{
  "num_hidden_layers": 10,
  "hidden_size": 448,
  "num_attention_heads": 7,
  "num_key_value_heads": 7,
  "head_dim": 64,
  "intermediate_size": 1792,
  "vocab_size": 32000,
  "hidden_act": "tanh_gelu",
  "norm": "rmsnorm",
  "norm_place": "pre",
  "norm_eps": 1e-06,
  "positions": "rope",
  "rope_theta": 10000.0,
  "rope_fraction": 1.0,
  "qk_norm": false,
  "attn_scale": 0.125,
  "bias": "none",
  "tie_word_embeddings": true,
  "parallel_block": false,
  "extras": ["capped logits"],
  "init": "uniform",
  "init_std_qkv": 0.0267,
  "init_std_o": 0.00596,
  "init_std_up": 0.0267,
  "init_std_down": 0.00298,
  "optimizer": "soap_variant",
  "learning_rate": 0.00311,
  "lr_mult_qkv": 0.4,
  "lr_mult_o": 1.22,
  "beta1": 0.95,
  "beta2": 0.99,
  "lr_head": 0.00898,
  "warmup_steps": 200,
  "schedule": "cos",
  "final_lr_fraction": 0.03,
  "batch_tokens": 131072,
  "max_seq_len": 1024,
  "doc_mask": false,
  "train_tokens": 414200000,
  "max_steps": 3161,
  "dataset": "wikipedia_en"
}
Each number is 50 + 10 x the weight over its row's rms, rounded and kept within 0 to 99. Layers, rows and columns count from 0. The size before them is the row's rms in percent of the matrix's.

# layer 7 attention key, 448x448, rms 0.0394, rows 52-63, columns 392-447
105:70 40 55 38 41 54 60 46 69 56 61 52 43 44 39 48 35 47 59 47 55 58 73 36 62 54 36 57 53 55 48 50 52 51 50 47 62 50 57 63 43 61 43 36 52 67 61 40 62 46 47 33 63 47 55 65
102:54 41 59 38 38 59 42 58 55 38 34 67 67 44 55 60 62 45 46 62 63 40 48 49 55 47 29 50 57 45 54 44 65 35 32 62 29 44 34 45 33 43 43 54 32 50 40 73 54 58 52 65 37 44 36 51
100:56 58 63 47 41 53 34 39 55 40 41 49 42 35 37 65 51 59 47 65 59 32 51 37 41 47 41 32 62 45 40 43 34 57 49 36 55 37 58 41 60 63 55 46 26 52 39 54 41 37 48 43 46 53 48 58
110:45 60 55 53 60 59 45 60 41 47 50 35 58 54 52 77 62 56 46 40 32 58 59 69 49 50 44 66 35 55 48 36 48 38 46 41 45 53 56 57 46 50 50 45 68 47 42 48 48 45 55 31 62 35 51 54
114:50 49 23 44 47 48 39 69 45 47 35 44 48 57 47 36 45 58 33 58 72 38 30 51 55 57 52 46 50 57 55 41 47 40 41 50 45 51 52 35 66 47 40 57 58 54 40 39 51 47 41 47 37 57 40 59
104:50 56 54 52 44 56 45 57 58 59 46 36 47 47 75 52 52 38 47 46 50 60 43 55 50 50 55 31 56 65 53 36 67 28 60 58 35 62 39 52 40 46 60 64 57 43 38 64 60 55 62 50 46 61 63 62
115:42 51 46 50 52 48 40 42 28 56 64 54 42 46 34 41 65 52 44 37 77 45 50 63 59 68 50 41 62 42 64 75 26 43 35 42 51 50 36 62 53 54 47 61 52 39 56 47 44 48 45 50 50 48 40 63
101:61 51 56 42 45 59 60 47 47 53 40 60 39 47 49 52 45 50 58 50 44 42 70 49 28 35 47 44 62 34 49 49 57 55 38 83 56 50 57 44 50 64 49 52 45 29 66 50 65 61 43 60 44 55 57 42
112:68 43 27 39 78 56 41 62 39 32 35 63 47 53 49 53 61 45 44 32 55 66 62 61 39 40 56 56 45 43 49 44 53 35 44 49 65 59 40 63 34 59 35 27 46 76 52 43 44 47 34 60 51 69 65 40
101:48 52 45 53 72 59 38 70 47 39 48 33 52 57 49 59 35 56 38 39 49 52 31 54 41 46 62 50 43 56 47 68 44 50 60 53 54 47 65 45 48 63 61 50 65 63 44 56 61 58 34 61 54 50 68 40
111:47 58 45 66 55 66 59 43 66 55 38 52 49 45 58 35 64 38 59 36 44 47 58 39 47 57 62 53 48 49 77 55 41 54 50 65 31 58 74 46 53 52 53 64 54 47 48 56 53 65 40 54 49 58 51 27
102:52 45 53 57 37 53 54 63 69 73 55 41 62 50 35 58 49 39 30 59 63 58 56 59 54 43 44 52 37 54 38 64 64 46 56 41 52 53 48 76 53 39 57 43 58 63 59 69 34 55 69 46 45 68 31 48
# layer 7 attention query, 448x448, rms 0.0384, rows 53-63, columns 392-447
106:49 34 58 46 62 54 48 68 39 52 40 51 69 40 37 52 30 63 40 66 65 43 61 38 74 33 35 52 51 59 39 58 65 49 31 57 48 68 37 49 46 35 61 54 50 32 55 31 44 47 54 35 58 53 47 58
100:51 56 61 45 57 49 66 45 56 35 48 60 58 31 53 42 53 31 56 38 53 41 51 53 42 46 47 65 62 46 41 60 31 43 51 56 33 59 64 52 37 62 40 39 37 38 52 41 51 66 47 44 54 53 50 51
110:55 51 45 42 54 40 59 45 57 54 32 51 44 60 55 59 41 48 35 61 42 43 36 56 36 61 45 52 43 55 57 48 54 60 52 52 46 61 66 54 65 51 58 40 46 67 61 32 60 51 79 58 35 35 58 56
105:43 41 45 55 56 52 47 73 55 50 45 43 48 48 47 53 62 74 58 45 36 50 53 45 47 29 77 39 74 61 59 63 67 43 45 37 54 55 58 53 50 46 51 40 38 45 56 42 50 50 45 48 59 58 61 63
104:60 57 57 34 29 53 40 45 44 71 34 37 50 54 66 77 44 50 53 42 54 38 48 45 46 50 44 69 42 64 58 60 40 42 57 42 54 43 47 46 50 42 31 46 54 52 56 52 62 61 43 63 60 42 27 65
113:69 34 55 49 48 30 51 32 43 54 53 65 62 37 47 64 29 60 62 53 57 21 50 61 42 67 36 46 48 52 53 56 49 50 57 61 54 39 61 45 49 42 64 59 43 58 56 39 43 26 35 48 59 59 50 26
102:58 50 50 46 44 45 52 50 65 51 69 43 68 58 68 59 49 43 55 47 57 60 42 46 40 36 33 34 60 58 58 61 47 23 52 51 49 38 52 56 60 49 67 42 49 46 45 42 43 28 51 61 44 49 51 61
107:60 52 48 58 49 55 58 36 61 52 34 56 45 43 39 58 51 54 57 64 38 52 65 60 57 58 47 41 54 35 51 54 38 48 37 42 53 32 61 54 45 42 30 60 61 39 33 60 33 59 73 62 53 68 72 37
105:48 37 47 40 57 44 46 57 48 51 66 60 42 52 39 36 37 68 56 50 55 52 46 40 52 40 49 53 56 55 52 50 28 57 52 47 60 47 48 28 46 33 30 42 50 41 49 41 42 38 51 70 39 56 70 56
107:60 39 42 51 33 49 52 48 45 44 51 32 58 58 45 47 54 63 60 59 34 44 43 51 46 29 35 29 59 53 39 52 67 35 66 48 36 62 48 38 92 57 60 38 65 52 47 45 61 49 70 55 53 50 40 55
106:42 47 48 62 48 56 33 49 55 47 34 63 53 44 57 59 73 38 57 58 43 73 50 57 68 56 66 57 58 44 41 53 58 39 51 52 49 45 39 51 51 57 47 43 54 50 39 49 43 58 23 54 73 59 38 60
# layer 7 attention value, 448x448, rms 0.035, rows 0-50, columns 392-447
103:51 54 38 57 56 47 53 49 58 47 53 51 50 55 35 46 62 43 55 75 43 54 62 55 49 60 55 56 62 61 36 49 51 44 44 32 36 45 29 54 48 56 43 33 50 37 44 66 45 68 35 66 64 47 46 46
104:36 52 37 66 42 63 37 66 47 41 44 55 59 45 59 51 48 77 47 35 54 46 46 52 43 26 53 78 52 54 53 50 62 61 84 54 51 58 56 54 50 44 66 48 57 39 48 52 64 36 52 67 59 42 57 47
112:48 37 41 48 58 49 54 57 40 46 40 62 52 68 29 47 35 44 55 59 49 48 61 49 56 45 45 43 52 43 54 51 53 62 75 40 38 61 49 40 42 57 50 45 40 44 63 39 45 30 43 56 63 60 58 36
113:68 46 46 46 41 67 42 44 51 59 46 48 47 47 50 58 45 47 31 37 47 69 30 55 41 45 40 50 48 55 44 65 57 49 49 62 42 51 43 41 47 34 62 65 61 32 52 51 44 35 49 50 37 49 45 52
098:49 70 47 50 47 57 44 45 54 50 51 56 77 36 57 38 52 66 45 66 40 38 35 43 41 47 35 40 65 54 57 49 41 49 38 47 51 37 62 49 39 36 56 41 44 55 59 45 59 42 63 33 63 45 44 73
105:49 39 45 35 43 52 32 49 62 46 51 36 50 68 56 61 44 59 46 74 54 56 64 55 66 55 64 60 57 58 40 65 44 43 52 39 74 64 38 45 28 43 51 37 56 52 38 55 56 56 45 57 53 57 60 55
102:41 42 58 42 50 33 65 52 67 55 49 44 35 53 63 36 32 57 40 44 56 56 49 42 54 67 65 49 38 26 63 35 39 45 63 69 63 51 38 64 43 46 48 39 43 49 39 63 50 54 62 41 49 45 46 55
100:47 44 40 45 67 54 50 36 52 71 51 48 53 57 49 33 53 48 60 54 45 46 51 52 58 45 66 57 42 39 49 34 56 58 36 58 59 50 61 38 64 47 53 35 70 47 62 55 53 42 51 58 55 49 50 45
104:68 53 53 50 54 42 68 50 56 43 44 62 55 54 50 59 47 44 41 47 49 56 63 53 72 56 42 52 63 46 57 49 45 51 38 68 69 42 34 54 54 67 70 45 48 46 51 54 60 73 48 62 53 42 51 56
097:36 55 44 45 41 52 39 54 62 53 61 37 62 46 62 61 34 55 46 41 69 58 31 44 50 46 51 50 49 45 47 42 55 36 44 47 40 54 43 53 49 65 60 37 43 48 46 65 60 53 45 29 52 47 46 48
106:50 45 36 47 39 47 61 58 53 73 53 84 48 52 61 48 64 64 51 49 51 39 48 59 61 33 54 39 56 57 59 45 42 46 32 54 46 53 46 37 45 41 36 28 63 43 47 45 56 59 38 42 47 67 64 55
106:64 47 53 47 47 60 46 46 60 34 48 51 61 53 57 31 51 61 71 26 49 56 56 49 55 43 58 49 48 58 50 45 58 46 45 62 27 55 69 55 35 44 52 58 48 69 41 51 59 51 57 51 59 47 38 44
104:62 40 36 35 85 42 57 42 43 43 52 48 39 61 53 59 60 45 61 56 58 41 57 58 36 41 51 55 60 55 46 55 53 45 38 70 47 53 51 39 49 62 39 49 50 40 40 57 54 49 42 63 42 31 52 47
107:70 42 56 59 36 35 54 43 35 37 59 64 40 51 45 37 69 48 41 67 46 58 43 41 47 46 56 63 59 39 55 33 49 48 53 58 36 60 51 49 52 52 33 73 63 34 43 42 46 33 39 65 52 58 57 51
097:54 52 31 51 55 50 49 47 42 28 50 27 54 46 49 39 47 31 46 48 60 32 51 54 49 67 59 51 61 48 54 50 76 35 41 65 40 58 44 41 45 36 40 37 32 41 46 37 47 46 38 46 51 43 54 62
103:55 35 57 51 53 56 58 39 39 35 51 47 60 40 55 47 48 52 36 60 44 44 49 53 43 51 60 64 41 42 32 38 46 64 51 42 66 56 49 40 54 53 54 64 40 48 79 46 63 51 41 52 42 47 69 51
108:67 45 51 48 36 46 59 56 38 56 57 40 69 46 55 57 63 44 44 53 58 34 61 39 51 46 52 45 65 63 46 43 40 38 35 64 43 54 65 33 34 59 57 71 46 63 50 32 50 48 62 54 56 34 57 62
098:32 47 55 55 32 51 33 49 42 60 48 47 56 50 53 49 39 52 49 64 57 45 56 55 60 39 50 47 39 39 59 38 44 51 27 71 53 57 58 44 55 70 51 45 52 37 62 34 54 61 53 37 65 52 54 56
091:40 42 60 49 58 44 36 41 48 67 61 58 32 63 71 56 43 44 53 61 52 55 61 30 40 48 67 65 30 45 47 47 37 31 62 49 70 69 40 43 41 52 48 53 45 51 59 52 56 45 50 57 41 47 40 39
103:45 56 53 45 58 37 45 59 41 49 46 53 40 65 60 62 58 40 51 56 61 59 51 68 43 49 58 51 44 43 40 66 47 33 47 38 46 55 41 55 54 36 32 40 54 42 36 57 44 47 48 32 41 42 62 41
099:50 62 46 60 60 54 43 48 50 52 53 53 52 31 41 52 35 52 50 49 64 36 47 69 54 40 45 37 66 64 65 55 45 56 47 45 67 53 28 47 44 48 28 40 52 49 54 59 39 55 42 45 48 36 61 39
105:37 43 60 65 56 39 55 57 50 65 54 38 55 46 51 69 28 61 47 54 53 41 54 46 56 55 47 63 43 40 48 33 51 52 63 30 52 47 62 63 45 48 36 54 46 59 57 62 56 46 43 41 50 48 53 43
106:48 44 56 66 46 40 83 56 54 59 36 62 51 34 44 50 45 45 36 33 45 45 50 58 54 34 45 52 27 55 61 65 64 44 52 47 54 52 45 46 46 61 56 50 45 37 49 56 42 54 39 58 69 71 58 48
105:51 72 48 59 57 44 52 48 57 47 60 58 52 53 59 53 53 35 64 38 43 68 47 42 53 46 40 44 47 55 45 73 39 56 46 54 51 34 26 59 54 55 74 44 49 61 45 39 55 55 47 60 68 66 55 49
100:43 56 54 39 41 38 41 31 46 46 57 55 55 47 44 41 72 54 57 59 50 54 61 47 38 44 64 58 54 60 55 52 34 61 47 47 55 46 28 47 54 55 60 44 59 62 49 43 69 57 56 44 50 33 60 63
105:34 40 51 42 40 41 57 56 66 50 56 56 27 34 47 53 57 39 37 35 60 46 53 51 57 49 56 30 61 61 46 54 48 51 41 52 33 67 37 58 48 41 54 37 48 43 44 35 59 44 30 55 43 63 27 39
103:43 48 51 42 41 44 47 31 43 39 51 57 37 37 52 54 58 35 39 48 49 42 47 65 61 42 50 45 55 56 55 43 55 55 50 59 59 55 38 42 51 48 45 44 41 51 62 71 75 54 51 55 68 56 42 43
106:47 41 23 41 45 47 63 32 43 40 56 49 49 42 59 48 47 41 61 38 49 53 39 38 62 47 56 49 67 63 46 63 64 54 59 49 38 46 28 56 57 50 51 38 56 46 59 41 62 53 44 60 51 43 47 49
106:51 53 53 46 47 34 55 53 40 54 46 54 73 53 67 54 33 62 41 35 49 64 38 44 50 41 42 45 55 53 35 66 62 56 55 60 38 43 58 57 49 29 32 31 54 41 55 69 40 54 55 55 44 56 53 56
103:50 48 61 46 54 57 59 39 46 38 49 64 43 70 59 53 67 71 51 66 59 37 45 40 58 49 71 45 56 58 52 52 50 41 50 46 56 41 45 32 62 48 43 45 36 44 49 49 28 51 56 66 53 56 35 29
101:68 51 54 36 47 50 55 47 52 52 33 57 52 54 49 45 24 49 51 51 38 41 60 53 35 44 34 60 35 37 68 53 49 55 43 53 63 46 36 58 44 45 49 42 49 28 62 61 43 57 49 42 54 56 57 60
100:71 39 54 43 50 43 60 54 49 33 55 50 51 35 45 40 47 40 42 29 54 58 34 50 47 60 33 36 43 60 45 42 51 56 51 56 54 61 59 48 61 42 39 48 50 49 56 41 50 54 41 50 64 42 45 67
098:62 54 35 46 55 32 47 48 53 68 53 53 59 72 56 31 47 39 64 55 49 45 52 40 46 61 34 62 45 54 35 36 80 49 52 62 49 37 33 37 55 56 45 51 30 47 52 63 58 55 52 58 75 39 39 61
105:36 46 36 32 61 42 47 42 37 61 39 34 52 53 69 44 54 41 54 38 36 58 54 44 58 60 34 42 48 58 56 54 29 39 48 61 49 41 66 44 35 54 54 59 53 56 37 41 50 55 36 46 61 42 51 36
101:56 66 62 68 36 47 56 35 52 49 74 46 34 42 41 40 63 34 46 60 46 63 56 59 40 51 64 57 46 46 54 35 43 72 46 42 55 57 45 22 60 49 45 45 64 50 56 57 32 41 45 42 40 61 57 37
102:46 70 54 33 35 55 69 45 40 57 50 38 50 38 40 58 39 62 44 49 55 52 45 49 49 34 65 47 54 55 39 41 32 48 38 51 47 47 47 54 34 57 46 67 33 56 64 45 53 50 60 40 42 37 57 52
104:31 58 59 59 42 59 48 54 63 47 65 42 47 28 57 53 57 41 58 50 62 54 55 54 61 50 61 53 33 29 48 36 41 37 32 46 44 53 43 31 69 63 51 65 61 49 39 34 55 56 58 27 54 57 53 55
104:44 62 58 62 67 71 46 55 51 59 46 46 44 41 65 55 48 67 23 50 49 64 55 34 39 45 42 51 35 51 52 54 32 49 60 47 45 58 77 51 52 37 67 51 63 40 55 42 38 53 58 54 47 52 41 41
106:44 50 45 59 54 48 56 60 49 36 66 49 54 40 46 69 53 54 61 33 54 30 45 49 26 59 55 45 57 49 37 34 59 30 34 51 36 53 44 44 48 43 29 53 55 31 63 47 58 44 48 62 55 47 46 56
106:54 40 69 44 40 52 38 51 60 70 44 64 46 27 63 49 48 66 68 30 62 42 56 66 37 56 49 39 41 44 50 47 41 38 41 57 49 51 73 60 53 63 44 60 52 43 56 64 55 63 72 51 44 42 67 43
102:59 39 29 58 43 33 48 51 44 45 34 51 54 57 48 61 57 50 49 42 36 51 51 43 50 63 49 46 48 65 46 67 47 56 34 42 45 64 46 48 57 56 45 59 48 40 36 57 73 46 37 51 56 44 42 34
106:57 54 69 38 32 55 49 28 56 62 49 47 66 50 49 40 63 67 62 46 57 60 45 56 48 49 54 45 73 62 54 48 37 44 55 52 40 47 58 50 60 38 58 61 52 57 33 42 60 57 46 44 62 53 46 69
104:53 50 36 46 47 50 60 57 69 57 59 44 53 42 27 31 41 40 42 58 54 60 32 45 58 41 63 42 60 57 47 66 48 30 56 35 67 64 45 47 23 44 49 57 68 48 48 53 58 57 56 64 50 43 37 38
098:39 35 62 53 40 44 37 48 58 45 57 43 59 60 40 47 61 51 53 38 67 51 58 66 41 60 50 45 58 41 63 54 49 43 58 65 72 52 72 47 50 59 58 63 47 63 38 56 57 57 26 51 48 40 56 50
106:57 55 33 46 47 59 69 38 40 47 36 34 42 44 42 53 36 37 38 64 46 42 45 47 42 45 42 63 62 44 63 49 43 65 39 58 46 49 42 62 57 47 58 33 42 58 49 46 69 45 46 59 53 55 39 25
112:40 37 43 40 41 57 47 46 60 33 46 52 52 63 36 60 65 51 75 56 45 70 59 39 52 68 37 54 47 43 52 43 61 46 41 58 37 44 63 54 53 58 43 30 60 61 47 44 31 44 55 42 36 52 54 36
101:44 43 53 52 58 62 49 45 69 53 49 51 61 68 62 53 29 40 43 57 55 51 42 67 69 40 59 52 47 65 33 51 56 32 55 43 54 27 52 40 63 63 68 59 49 53 51 41 65 65 47 61 43 53 33 43
103:47 58 59 42 44 43 65 51 51 59 33 55 45 43 56 59 53 29 38 60 57 53 42 53 36 53 67 57 58 52 41 67 47 42 72 41 34 51 44 47 51 42 64 50 51 59 59 45 51 66 59 66 46 56 63 32
103:58 32 64 60 46 40 49 53 54 56 55 49 58 53 55 43 57 25 60 45 44 50 65 53 48 41 55 68 63 54 40 34 66 37 50 40 51 54 54 48 48 35 48 59 63 59 51 58 57 57 44 49 37 48 53 53
102:42 47 49 71 55 66 61 72 59 37 40 62 55 55 39 50 50 73 59 52 54 47 59 57 46 59 56 43 57 46 54 66 40 50 42 43 42 52 56 38 73 57 71 60 57 62 50 50 58 51 34 66 51 57 43 59
098:55 70 58 30 51 71 32 45 38 44 58 45 45 57 47 40 45 56 47 41 37 55 52 33 44 56 45 31 47 50 53 39 35 43 54 40 52 45 58 58 62 27 58 49 53 42 44 56 53 48 50 38 72 53 49 45
# layer 7 attention output (transposed), 448x448, rms 0.0718, rows 0-50, columns 392-447
104:62 49 40 43 35 46 45 46 41 54 50 39 56 27 43 50 67 64 54 74 61 55 51 35 40 50 53 50 69 62 41 64 49 61 59 42 62 46 45 46 66 61 45 33 45 49 51 51 55 66 45 61 58 51 40 40
107:56 43 48 54 47 48 35 76 49 53 43 62 56 54 48 53 63 60 59 41 54 44 42 49 57 56 52 72 37 76 37 48 43 49 56 64 50 64 53 48 46 56 53 45 55 60 54 60 56 28 62 63 55 38 55 36
108:53 48 47 56 55 44 47 31 48 55 35 60 52 57 39 23 30 47 37 59 56 30 56 53 53 59 71 55 54 39 36 47 53 60 70 46 45 50 39 65 42 52 41 57 56 51 64 48 62 39 47 58 64 47 66 47
106:49 47 51 41 39 57 44 47 61 68 38 43 39 45 33 58 46 47 54 50 60 77 59 62 48 47 48 55 44 62 40 57 43 40 49 67 34 41 46 39 51 37 54 65 42 37 40 47 34 43 45 66 38 45 47 58
103:43 53 63 54 62 59 59 36 58 39 42 51 55 38 48 44 41 53 50 41 33 45 34 49 28 57 36 35 46 48 68 62 35 51 45 64 60 46 62 42 37 48 60 51 47 48 39 63 55 52 61 37 44 29 61 49
109:51 53 48 41 35 62 43 70 46 31 51 41 47 54 60 43 52 43 52 52 53 65 52 57 52 42 65 57 53 54 44 63 46 54 56 54 78 55 40 55 36 44 41 50 50 46 59 56 41 42 60 63 42 58 44 36
103:45 72 54 50 27 52 59 68 46 58 39 52 50 45 56 41 49 56 34 49 58 51 60 32 40 57 47 51 28 32 48 37 48 56 61 48 55 42 56 51 59 51 53 48 41 52 38 44 48 57 64 44 37 50 47 36
102:39 48 28 46 43 35 47 46 42 64 52 41 56 60 43 52 51 43 51 30 45 41 53 34 59 42 51 54 55 34 52 55 49 53 58 48 51 49 55 39 76 37 55 32 62 49 62 49 48 44 41 54 58 50 55 46
102:48 42 54 46 43 51 65 52 61 41 33 66 55 51 60 47 52 59 44 31 64 68 57 70 55 39 33 48 48 64 62 61 37 43 47 85 56 38 39 47 44 45 34 39 52 46 51 52 62 59 41 53 58 46 57 38
101:42 54 68 53 40 52 41 57 63 58 39 50 52 43 47 63 53 49 52 45 59 57 51 32 69 53 66 50 58 49 32 48 49 54 48 46 41 50 37 55 66 58 52 41 38 50 32 67 52 42 49 32 50 40 42 41
108:54 58 41 52 50 36 48 53 59 31 57 53 57 28 76 54 56 70 39 59 39 55 53 48 55 26 62 40 42 43 45 57 40 66 42 34 42 37 39 33 28 50 33 33 49 55 49 43 60 43 59 44 32 55 63 58
109:60 39 45 49 40 53 58 49 67 62 46 55 50 35 50 56 53 50 71 31 42 35 43 49 52 30 53 55 50 65 47 42 49 57 66 53 40 48 65 43 38 55 52 51 51 44 44 58 66 52 67 45 54 36 56 43
104:46 49 42 41 70 45 46 45 60 51 60 57 45 50 45 51 48 63 67 53 56 20 56 49 26 51 44 51 64 56 44 52 67 68 44 68 35 49 58 47 53 58 47 49 36 37 58 67 45 53 49 52 42 52 45 58
108:57 58 64 43 42 52 61 42 52 50 64 43 47 52 58 39 43 39 45 49 45 44 44 53 42 55 57 58 61 42 45 39 33 58 51 57 66 66 48 33 59 65 45 67 33 48 53 56 50 31 64 51 36 58 49 58
101:56 38 46 53 63 44 42 53 61 46 45 34 51 38 54 31 33 45 66 63 63 29 46 45 58 58 50 55 58 28 29 55 42 64 40 55 46 63 74 35 50 46 50 41 45 40 46 45 43 56 55 43 62 43 50 46
102:57 36 50 31 56 51 60 38 41 50 50 59 77 31 58 49 58 41 25 62 47 51 39 53 61 50 62 58 54 35 63 37 60 47 61 34 52 55 57 47 54 37 45 43 37 42 47 52 53 53 51 52 68 50 68 59
110:46 33 52 58 49 51 50 61 49 56 62 43 69 37 57 56 63 51 62 49 41 40 40 60 48 42 49 65 49 61 53 67 47 42 41 34 44 51 67 49 59 45 36 62 33 47 51 56 57 57 55 42 54 56 50 71
101:41 37 60 47 49 60 37 45 58 55 49 40 66 49 47 41 56 51 47 51 60 37 52 43 58 48 46 50 36 43 53 40 46 54 45 53 56 62 48 64 48 59 45 46 61 46 48 41 51 67 60 24 67 60 44 54
097:34 41 55 53 63 45 36 55 39 48 67 41 39 58 53 53 53 58 58 42 40 50 63 36 49 79 52 61 53 56 32 33 77 55 49 56 52 56 50 43 62 41 36 43 43 55 29 46 60 58 42 54 56 52 40 43
104:47 32 34 45 69 46 50 64 52 55 26 62 30 51 51 57 42 49 45 32 52 50 27 62 41 52 39 56 65 43 50 56 53 52 44 51 58 51 49 48 54 33 52 37 61 49 45 60 40 49 55 37 47 49 64 61
099:62 47 55 51 69 50 44 65 46 46 50 47 62 35 47 56 49 51 44 57 50 37 37 48 65 41 56 60 70 71 57 40 59 53 42 41 51 43 37 40 46 52 47 41 48 64 62 70 36 54 43 45 35 50 50 47
105:55 49 43 34 54 47 53 64 42 61 49 37 58 62 61 64 49 55 33 39 39 65 40 46 59 45 53 41 53 59 38 34 50 62 60 45 49 34 73 57 62 40 38 41 62 61 56 56 53 43 41 52 65 50 50 26
104:53 54 50 64 56 45 57 52 59 61 48 71 37 37 51 56 44 53 36 50 35 54 41 50 66 36 47 47 50 60 53 66 52 41 53 56 80 44 52 47 46 58 38 51 67 62 49 46 39 64 54 55 61 68 54 44
104:45 58 59 59 50 66 55 47 34 49 43 48 57 40 59 29 45 41 66 49 64 58 45 34 55 57 50 60 32 48 49 31 60 55 39 50 34 39 49 56 46 55 49 69 61 58 48 54 58 51 34 54 50 43 52 57
103:46 54 57 58 44 42 48 33 52 35 66 52 52 44 51 49 65 61 57 45 59 47 58 53 27 46 56 69 33 35 53 53 48 63 53 66 51 47 34 55 58 45 58 55 55 43 34 40 46 53 47 74 56 44 55 53
104:45 42 64 44 59 64 42 57 68 60 53 56 30 51 58 57 61 35 24 39 49 46 45 51 69 57 47 53 52 40 41 43 40 55 48 48 45 64 37 50 44 37 47 36 49 44 47 39 41 50 47 50 47 77 46 32
105:30 49 51 47 49 41 58 31 51 67 54 50 52 37 58 34 56 42 36 68 43 60 42 72 55 36 64 45 50 60 48 62 44 47 37 51 46 59 51 60 37 48 48 59 60 50 61 43 71 53 49 71 45 44 47 60
108:47 39 56 51 57 23 40 45 51 43 56 52 56 60 43 42 57 42 50 63 53 47 41 63 46 47 45 45 54 64 46 65 57 43 52 53 27 58 37 48 74 56 46 59 57 63 50 35 59 47 50 60 43 46 47 42
107:56 63 34 50 60 41 50 43 58 48 36 51 59 55 42 62 37 58 56 33 42 42 41 45 48 49 55 54 59 58 21 80 47 45 38 73 40 53 51 63 56 39 45 39 44 69 48 68 37 60 48 45 41 54 50 54
104:58 45 66 48 46 39 63 40 53 37 55 49 67 71 57 37 46 76 55 60 65 35 41 37 58 51 57 53 50 47 39 78 47 36 47 43 46 37 44 51 47 51 50 46 46 44 37 54 44 58 68 63 49 51 39 51
106:66 55 50 56 32 44 61 41 44 44 47 48 40 46 53 52 49 50 43 59 35 33 52 46 38 41 39 43 35 33 64 44 44 44 47 59 63 54 30 70 43 37 48 42 52 26 38 59 60 57 62 47 40 45 44 38
104:59 47 44 39 55 51 49 42 40 32 50 44 54 54 26 45 36 59 47 47 44 45 45 49 50 71 53 44 54 64 36 41 48 38 41 45 61 42 65 52 55 28 52 33 51 39 38 38 41 48 43 33 73 47 71 65
099:45 51 60 50 68 32 49 66 49 66 44 59 56 57 53 51 38 40 56 60 55 41 55 33 59 44 56 41 40 56 38 53 57 44 49 64 43 33 44 33 46 57 42 62 40 44 42 66 63 51 37 52 55 46 26 58
108:51 38 58 48 48 41 48 43 29 62 55 40 60 68 63 51 46 41 29 59 56 60 57 38 62 55 54 51 34 62 63 37 35 56 45 56 48 58 57 47 43 61 37 48 61 50 42 46 51 59 54 52 63 43 44 42
104:63 51 60 63 31 51 44 46 45 48 49 37 48 32 54 53 57 40 55 36 44 59 35 76 42 44 62 68 37 55 37 40 34 48 58 61 48 53 45 43 50 58 49 45 52 40 62 59 57 24 46 47 54 43 77 45
101:50 58 50 40 44 44 62 50 50 38 60 53 54 62 46 48 48 63 52 55 46 51 50 58 64 36 56 43 47 37 58 52 54 48 52 48 48 32 40 63 46 41 57 60 59 33 55 53 37 48 50 36 38 51 37 57
100:47 47 47 58 42 61 51 59 64 64 45 40 38 38 44 58 64 38 57 61 47 53 62 36 58 57 54 33 31 51 59 51 56 68 59 68 68 46 66 64 45 54 61 50 48 41 44 52 44 53 50 42 52 57 55 44
105:47 39 40 52 51 31 42 66 47 63 34 55 36 54 57 50 44 64 42 37 56 62 45 29 48 57 33 46 56 38 44 56 52 45 63 55 56 41 53 54 53 36 72 50 53 53 51 50 56 38 69 57 48 53 44 36
107:51 43 66 45 58 41 40 64 57 50 59 48 56 51 45 53 53 25 40 53 40 58 49 57 37 54 54 53 61 58 38 45 59 46 53 47 55 60 51 44 56 43 44 50 49 53 38 43 59 50 53 48 63 43 52 62
106:47 54 46 32 45 37 53 50 54 60 50 55 30 31 70 50 37 52 50 39 56 41 57 46 65 64 30 54 49 54 61 63 33 41 49 58 55 53 58 37 68 49 50 42 68 41 51 39 52 40 66 56 56 48 58 43
105:36 55 58 65 44 29 53 58 45 55 46 42 48 46 51 57 62 60 38 44 40 58 36 46 41 40 51 41 42 57 47 47 45 42 56 48 59 60 54 59 50 58 30 60 41 39 61 47 50 58 60 37 44 45 62 53
106:56 47 60 42 43 51 55 32 52 64 50 36 62 44 65 72 66 57 43 54 60 44 43 52 45 35 55 51 60 61 48 40 47 64 55 49 55 46 51 20 47 27 35 44 39 59 42 53 53 68 37 54 56 58 43 61
101:53 71 54 64 37 43 49 58 60 46 73 45 64 54 59 61 56 44 55 50 57 59 58 53 40 51 63 50 43 50 43 48 48 61 63 35 58 59 51 46 32 41 52 60 51 50 53 47 39 65 47 57 67 50 52 44
099:46 47 72 60 48 51 52 45 42 51 46 36 49 46 49 56 63 54 59 55 50 54 67 53 42 59 50 52 48 56 47 65 54 51 52 57 61 47 49 56 43 51 43 60 34 68 44 50 77 49 51 46 51 54 47 58
110:56 37 53 49 44 44 73 32 53 44 37 35 49 61 46 62 38 44 45 59 44 32 54 44 61 54 58 44 57 53 48 38 44 66 46 50 43 37 35 64 44 37 61 47 37 53 42 64 49 51 58 51 59 65 56 40
110:46 42 51 42 31 54 68 35 40 61 37 41 52 56 35 56 67 39 53 45 59 46 56 27 42 58 41 54 40 40 43 43 64 45 43 40 47 43 42 33 41 47 44 39 63 53 43 70 47 62 56 58 41 43 60 48
100:49 45 29 43 37 61 50 55 50 47 36 45 68 69 61 42 22 42 65 57 60 45 49 70 52 38 54 37 43 60 28 37 54 54 51 52 51 43 57 43 57 55 52 63 30 41 45 42 56 78 55 46 53 58 44 34
104:38 55 36 62 42 61 51 65 59 58 45 54 59 52 48 48 40 39 56 50 42 40 32 47 46 56 46 49 63 50 38 80 45 28 53 34 38 52 48 52 46 50 49 42 41 55 53 34 51 52 45 41 53 43 60 35
106:60 36 40 57 33 33 53 48 68 44 54 46 40 55 49 63 48 48 64 55 56 45 65 48 41 31 47 48 65 69 43 44 65 46 60 78 59 47 55 42 38 47 63 66 52 60 48 43 58 57 32 44 38 48 62 54
106:60 73 32 60 72 74 65 72 56 40 50 54 57 50 56 43 53 50 61 64 62 55 42 53 41 57 45 59 43 49 50 54 57 52 40 33 42 57 38 38 58 51 46 50 63 68 51 57 36 65 47 57 44 49 61 62
101:70 48 79 47 47 61 38 44 48 39 46 36 52 49 36 40 54 49 44 56 34 69 25 44 42 59 61 34 44 43 47 37 40 40 50 50 46 45 67 48 62 47 59 45 48 56 39 50 46 31 56 49 75 32 42 51